Part of a small language model's weights.
Architecture: RMSNorm before each block, rotary positions, no biases in attention or MLP.
Training: a variant of SOAP for these matrices, 174M tokens, 5308 steps.
Each number is 500 + 50 x the weight over its row's rms, rounded and kept within 0 to 999. Layers, rows and columns count from 0. Numbers have three digits each. The size before them is the row's rms in percent of the matrix's.

# layer 3 attention output (transposed), 96x96, rms 0.111, rows 44-63, columns 0-95
105:466507446524516603449571481516542569514462440493457472496476471501467467560534571513463515428530474561559505455447463582524482597459525440476529476437445549567406497501599476525424502524467533446504404454539512395454561550519562413523517447519553484499437478389439460574433450433435475532
112:536533530491546484502498438493477512511496582574525519468367491489525499441569588478421431529437519457450585565525472536465442461515506449442558575489452509392462472407496540505580440422465557508477619398444513499486504419488509461535457387566460509486497537486515544540512559481498513591
119:483481505406489506513501499481532461484506446523511504516590509466518523478496470513507523543484536412431453626586554495482528507504461453502439456380510504441521551394518570574580460509459471531478412564470422489469475509527494460527480430293448436529555501522524548449572419513498509477
101:425567498591466538456543490444543576470418454494539453562500452501429501423536436524592570479383561490484478560434514353505496482473497495493420541494499472506476510394494522563416436438498517493539526538514483482551438451455508496515480433627483555495492511458507428389483538474455486504
114:489454469561505472463368581524565484456559451518476418409556538506508498427374480579424477578481557562500512470454516525490453519487447495414505572446481494513433509572491497513532513532557460587519595491555463465547432472562544510455518412445507531454500538582559482584574496529563517530
107:517467478437461484519458592448484517516501433551530466535565554485586448447532447366536506456508440505536519508632503482510405472644520445440540498545467462493506456438562528478480467476474447503445555454523454503509551575484505368522476485593478447615564445463543507537482552492499463502
113:494560509504493438465522488487640450539471512541534592447509440527471581449598506442496456528537463574477479525519488522465435453482487457554495448410490561413542560573506536500517526468497495500410527500439499494406537439510494363520540497526461514579559562436422403526555459486609521530
119:529528528564487352528517683557613510454491472478454530560477465484602451457531463467467396551517433497504556450477541450476545456504507498499470502480505441558396559490454524617462504544468447513542555561497553553507541517492534536495451509531556466509492443503532418459554483486569456532
108:516392421510529483567559524544436415522547511444470580603461450506532374492570493439449526425406535530496536526537548418433526574488521562491555486509528565472446478586432523502395483480471553494559479517518441461478461475556513466496472399501469499559412468566484528517460503543560509561
119:538439509580522509500535496531605549476531511439429562467589535456491462510539444474449525561542531536514473533507520532504485477510474509545438489452564426481476446571502594413497460485471527481476538450476559565445455512558504417558414471448500482452495559475415713505551526444533431463
112:533595563512591455500466516634489497490490476559580424529459599500608499435458488566400503501584470491477440542470484481560628555523571499600485533489482539470480468502480446452473521526530487540612481510433469507439460528515505482582498479556464520580483523508465510573519550474418552465
111:433531505557499513440477556487517563496473600524541482504408399506530580541495528546514536500530590515482535543435644412535475587608527590431478619517478474473489448392510467483543512453508455499526448489565551400515455525547457479535456501479475465502440538555508463524584471465503490451
117:501506594463440521504515578496512417428519470513431593485412588495532458493515491519448578502631527507486454411497515490462520566500477456444518464428590484497514466461423535471442491477524451505487438468536504553438508509477475436550366453512581515520542583505455494495421554474380415486
114:448607412554592511446518469440467368475532492465522423481536512481372435495489530457437519498514474486481487455526487476544475439475449428512506541470673508522477531513529475528413494490549480498496521529486569437479499513405490551585447463453447428455469413516433509486423448493436480521
111:530523442463512487533560407480502456478584489490515564513524500407496415492444472368457561444535489514471520458570514501525471503545485540450445479540376551535482611486485443517404405498526417482528579462519462491541506544542491466467572483502409542467495559422470483500421459474623548557
120:512496454551502619494546423509453500493441503528501498426429505502488441449534483446540497469487539517443414546438507555453549479425472500544559498479495551470596465545550480592501528510449542603537474575454414500562494535493511340489460536592475517520538478465599643530477559479505474477
104:503431441441592495496513383505426377509521476483517450362520545502513545531474419448471541482559515546514484526496559506484443534524469584471511483533430416568506471468429367474522486503468478490536428500523563594537462461492533455605523389490563454485519443517547501480486496459511450568
105:467564528556529543489471480432448479506507601562535410466496415486471522454518472450495459467484450601427519415629495562516477494544494507562511475470422450439439522491436504543594507500590512501454542415504556456483467482553466588522439479441562556454497550444428554491389470484495554578
120:567540463524442523546429414516524462453491536436545530557495434551480448581590465554483566496552499526460572498431475445427521588544495453530460397508399537446429526411480460539508522511542540449475441491523397432526539497421491437462462475495471472458521582453521408577562543477495507424
107:502462595598427513458442512507380498489440519503447483566464476552572543494522489482463527449558537502551589513547546479427579516491496517560524555604479419471459483540541520542520507497469471539481619512484427509545390508457521543457450557527462470510531514625405610457495493426464503485
# layer 3 attention value, 96x96, rms 0.123, rows 45-63, columns 0-95
107:432519545559555417498513612524527408455449563549558506540448550491533609445470457509550477511483426475456486426463496469533528548591488487550432501484565535477486442426477467497470477484545540595424493546443459450465525539605463603596472546479555419441461484496500498491484498511528406583
109:516491521515497464550470446518527486426515517534567520557456551438389513494555457513557536480391483464465545608505509556566505564563513539512521422541440499523502420572562442599474521498532420515519435468470455569501536403543493454562403503471413441553476553463433452545532402544481552443
097:526470499505436526536432445474493438428498463343447533481480631468516527399433505511551427479488489433553538559469562500508503486423541467505532434480558569471427551507459539530484566597505500601482503455465490458440512566498567472560457561482430437517552539474478469467575528548457449582
105:531504607463444496469443464522391458551460480592545501474465490531477538475552457507400528506495440539584484459491479523515499472524451582496520584495464499469491457590468489534549528542647439492534509390582518419563468405544574522503487563423510477423534512534545521525427554421531539466
103:436478494569496401522509560487530512533475479526462430576441425442480448556450547483608403440474469456553427450478530517540463568595530427485509509497505434480500545516458601534515511447508440498424411497473471468470490518381555511470503558542524429513354480537410472474540523540504461542
104:493493548523502519543440475511492528381582557558565492537497449441364547464502500555580476559456420531423520502468573583456504543562493470493449558544508466456460460524603503335484476488516553519450458516441508540515489546541517554529546471476530540399431579499460556446519484463563464522
100:569492476449512432421452499476435532484579564497417445522449539520420442501464536504461446485484409512536606489488512558462510507460492561590469542475529476544510529563397511550426470451535451521431452539527497507432467531461530441480564520450481465483649490546499615448438503449387459488
100:506538454564538380541494497550519547522403470411511477518415529502508504528487430609538577473444523521430545479544540530419407432495547493533501573578530546529568449438460536459473524533463525559520534536520481362529508542524516544434546436440502475530462483525465488514414383447442546475
112:528508514512501476487464410367480568501438445497605460553433492525547547563553442551414540507532567552459538546470542528494471591539454510405488557539483492521475419520482468441471444480603488454428496563492475519502422491565390587388542468548507424457500555530459526528489499563512491469
095:454507577500576483523454571536460446525476492508499498495554580603503455434498562456477499448519545550490535451540465522639501518460555478609570422472492550502492487498495607453389523445564598407533490542452403481492522524437512493519508536488547503497568472447549527447468542546499547379
105:440509512500511537563508511415502468440509536432440488445478559540560461486494534545498426534598459541555524507591500495581475414515489513524521444524469557387454492523471494595517505501488484464519479414423469368542413497516526534493451580452365426489509412498410496460466400519493488469
104:468522456481559445486531452399462546468454460417575504560546544530450433426446521563449426475507669533573480491505459546475584510548495485538524509537486486557455447498487594408514446505653511495429517531473476557505485505417483547515489424468517495551491508529520548514456480612531469513
105:460501461549463571473441429507474451465518500441518519483544596515502513394502427483480580441452547564546379528548459499474543553379432384499462551574517474589447476437533429498519533583454474515519508492495490465512485536527579501486562413379558542560501487531523535516509476575514524564
107:518538461569516396505467482550527527546538408579544469397446472427507554494535563532523462491417522414475542506548501444474505505498447504528557518489417441470529540453496511394527531486443398593550497382498581450497410511518517589441542456531530481468468516527477607547571563443522505495
105:553456485582481507588490449507508547506418492437515478442454430500507537501564478545512514556474547514467397512525600423546451464528508373452437399541489544548552433486613556519498522552539547549563524573484441506458558558439523447537457519508504463442505604471586404478525516479559492519
105:474504541448499369570467486462544511576438529484460457449514448569518577546473530432521567510492565533506510475506341421545446461498414464438529439446419404528524423494416467474523549463444484482476522479520461509518441448463586511496524433612538486529443486468524466595472482467537484539
098:435509434495533507442455521551524424447474520578545557468516497559567554482471431459512470480452447492503484611592461449470566519497495462451478465470523360455496394490584472481603577493537452533474496466490503457500471554579489595509503486470592581450523410552557530481472535489468417577
099:570437416491565461552549478509422383475542534430511493482552509397489388450535542527598453545546510437401488515460598495490484469504532469573503509591441476474394497530540486450464471528504512534440533403510527474558516502507484575471421562438516516520446494440543537490411454437483462463
106:503564451465467462462517499501538480546486444479470540499434568573490505593507473552474463459589499517496498482487601458504489479508613480549532388449450509477571465481447583628518460449511512420433494559556516454538505542536522472404510624518543444470440505586514462450425485596525435540
# layer 3 attention query, 96x96, rms 0.142, rows 64-78, columns 0-95
090:500517527526443429578420532463593502421512466567472512552528559441517483516545534627503391575436515413507474518501527518456592501576484461496501483488572446468508554469390524484543580500467591506470454554488488544427494487529529443568475439410531592524484526562586483511572507534481565481
098:499493472476510400527420526514500465406495522506517520598500558449435507474509522579437429524442490474430480450476491530490577418493517468490439503519585451405496426433409475492559502543523504553505490573493510589398475421515515510500459435532469557556538496519517420444523569502477676505
095:516514564512484482563518558545615512472552432488431536510376561493540403461501567513413384522408526531459461483463450452452530557462549451521451469521543571407598485531503489581478440520525533455515528511484538537541558543511425494538498476405493484452514503383540525556522526552460555442
093:434530457511513515505405542484528499500504593563532501491474510531549451468514490412517577459455497550560544478517525444410491563507480428509462551455470580565489548572538528596530444484494499535512453442448467419522484636532447428462495524440558400518497578478525582529529408460485388421
097:429521495512518465533418593469514504440533504501501566491438508509561370501559551391412590466437450502541553489466447452468504562456559409514469512529539575528580542545498517576554476461541544546573549465453523554473434524523503535513438484488604394493438573440516519518500450535456444452
119:458457567422529435531479528527472536400453542451466496543462541416487529476522475462411519517534480494485474624567504564526444434573509569574448468490544454466491508410467451423500499456478529580525557545515581541483480404472531562482452412592475523550547451543453383480454568538468552487
120:483587432590475489471497507467531493576535440540512459472508435611525446541483526532519495543425523530511480449418527422468589549437510443438537525510424588525544509562479581555517507527511477451510467457468469466476485614532469375557575568410509473431405553471526602495534468512510463513
109:494540577478482568504584522499430582443618486576396498411507468396552542514524520521462530475530575514478534513580558443527486576545493501511453494525557418487486553562493506512510437506473525431412614508486548506468502550458397568448448440468470437488507461533422561541451436513553536513
111:466435482657463586555519522490482486558403457556537544533535443537411388509498539477431468519446464476550485485449533507470542551425540475546526526444439522542554551537529523495484502472444459507513506478407449451493463566548403436561498560466535405463525545462570596447525447559441488515
106:563515504547444553442482541453593538417594512417515521514486508566459553522489465520519561468462532520479515490586573487432520504640438491469540596595389507478537460494533484447502527427557505487473565472561493485567537459525491459600499564345515525499506464481581553471526545507495464513
114:554475550442537538512517469565480559461436453482496538488513554448493476526491481472404561524486502479478410595526470582476463387538424593583527480498547456542502577470475515489496495544517544621513525565482545555504515512423493561506451496593418522504605377560469517597573514500467525450
116:498550568449491491553508479574478509415475551430575481501476524398527559451596463502418542502474431503525430571452510547519457456540467493537512413426539452452433498432507568467548480398506540605487535532504490455462571523461561590457551447570541455604560484526489479473563440545439503452
104:552463472519509544474459430477567549567465390536514500476456506475478437608516555446582570461517535552576497502534474531531400497485446555386470496436461544580492473569579531518508456540474520496486411454560526494571500532528584413477450544450552431433454474521482578553453403456489445489
096:507493500530486560523417503503649533446550477525508509488483545430509398529477530474503506451488485563533503435490523422499557566477484478442459512484569551567509554550500494593518419547479572504463503452583481417522509585538529406610463477465485414468572554495519604536510367509549476463
092:396502487482515504515458529463590529520534461545532491484481485482553440491506508443548600477498448535512511528566513450451524602527414499473511505408511608588507559535524523564473390488541559507438491461578504418473486548515487418481455410459535378478520552491524599536491384466528446436
# layer 3 attention key, 96x96, rms 0.136, rows 64-77, columns 0-95
096:451508479459489598493400522537435526512490496480486447435521521552529584503521476492454506565451552528473423461526480546465429514528528478513556497540614449517560570561476455478455515521574447438516618425493523392442497494530467526382441421521486487611517541474439472513498512510632429497
089:488513479475500573573417435529514516471532515473485420424547482532455549462439455521482517553398548505550512481528496497419380520491488504589511515490538445462463498525421499597431477483511461483578518492422481474485465503577468531316468441515411481520441545505458554535545527564571492600
105:536541504509469542417594509470532481597497589582492500546621468470513476537455565555592543475591438454519451523528468497559437494443487465558480434524529505540466512437497505433520538528569438548528544557571455517513495528506422540585432512588522475441514516470577459563640557477468471492
069:445519480562432465439493564400472504448580402481470544493400565499467492441507582499561536486577490487459528469537528451476524515496539479416480599511407506523582471622518505520546460545568543504483437405511480550517459476503453433533592567484568480471468516467515552493441425388510475454
078:498501510558498543484462548401517491456593485482484629520403490476524500440482603492573573403601498475496486429523474471493462534457523443429447552536465555555535458567493486550585500486610453462511544441550526510608442489504422490533559530517596457480466542544575497504484445440514452471
112:509516515556494520458516577448516454533599462494507567508426521487503472441467560525552524401612510472467481439485490475478450547430566389416464533607519545545582472576498478559527552487618437405517449484505525476581432510533450467525566550497566496447494527529564493529467475446547445418
116:468467475473510472526504449543475488528460524540513400446610486533468525526514433502439429584433454537463551531490501532547592471484464635554566505420446437430497542457473509465484511531422561514486431480471455466409554494482541505454447493536470505574446467490313474464493545573468557501
120:607565591533480537607452523501611479521448486489513449446539552418562514522491464466415473464470452488547599505475513527469541505520512483491482486502500606481460502473585545548445574516607452469510588449580522449511524545464486594477577454524517531448394482515476539514553413497454415500
108:450519479594465461479567553433423566542437480469408531527462507433504541470429544534473480566572544409514460489448505525490548541462489553484564503376446593517551572591514486553462466492523577502464462442475496449581574488492405467498476510445544472399438483438429442487517553426477497512
108:509511495436506536508461504557501521498506529378476483498541521480559510485502458509559443463418510519510526584588475582523518374605501515523479537545507537539417458481454516493481461442419490475465478460412450496435513467420470490422541357534505562512508400475447404509538643500509503456
113:587452458621497572460486517515477405571495556458520509475479472538429441472489516465436522439541451552543515476451501461466460519405578437400468554482565573521547478564534448509519549541529516423532458575551541512589499515519463548556422454612541400412484529488526492435465468547540468523
119:604481525560453551486470548477510580510581512451462490456460479496459372545436560470494462442519547520447526452443476452516535514456533578493448453544526476524552496546492538549486496509486459387525617504488516544522403500520484564521516559444572422486390552424563531468570434468502373513
097:412499517546441507523539587491393511472493549597476506499575502416536496506431562516541508523488435408530534552543557465502518534528593463551599542544462452457503518522368448447558586535475526478487544435469445449480496563522455566460522458473426451513435517489592477529599510445536425497
099:561498437615481486411436569458470501504488547544534523577508553458487431456433553568605481498579433417492453472535518522520420493424553405434516508575475498458502448550507502450535629573548427483511492525473430478527505510528490444571576541509520515446456473478511494549546473420508405463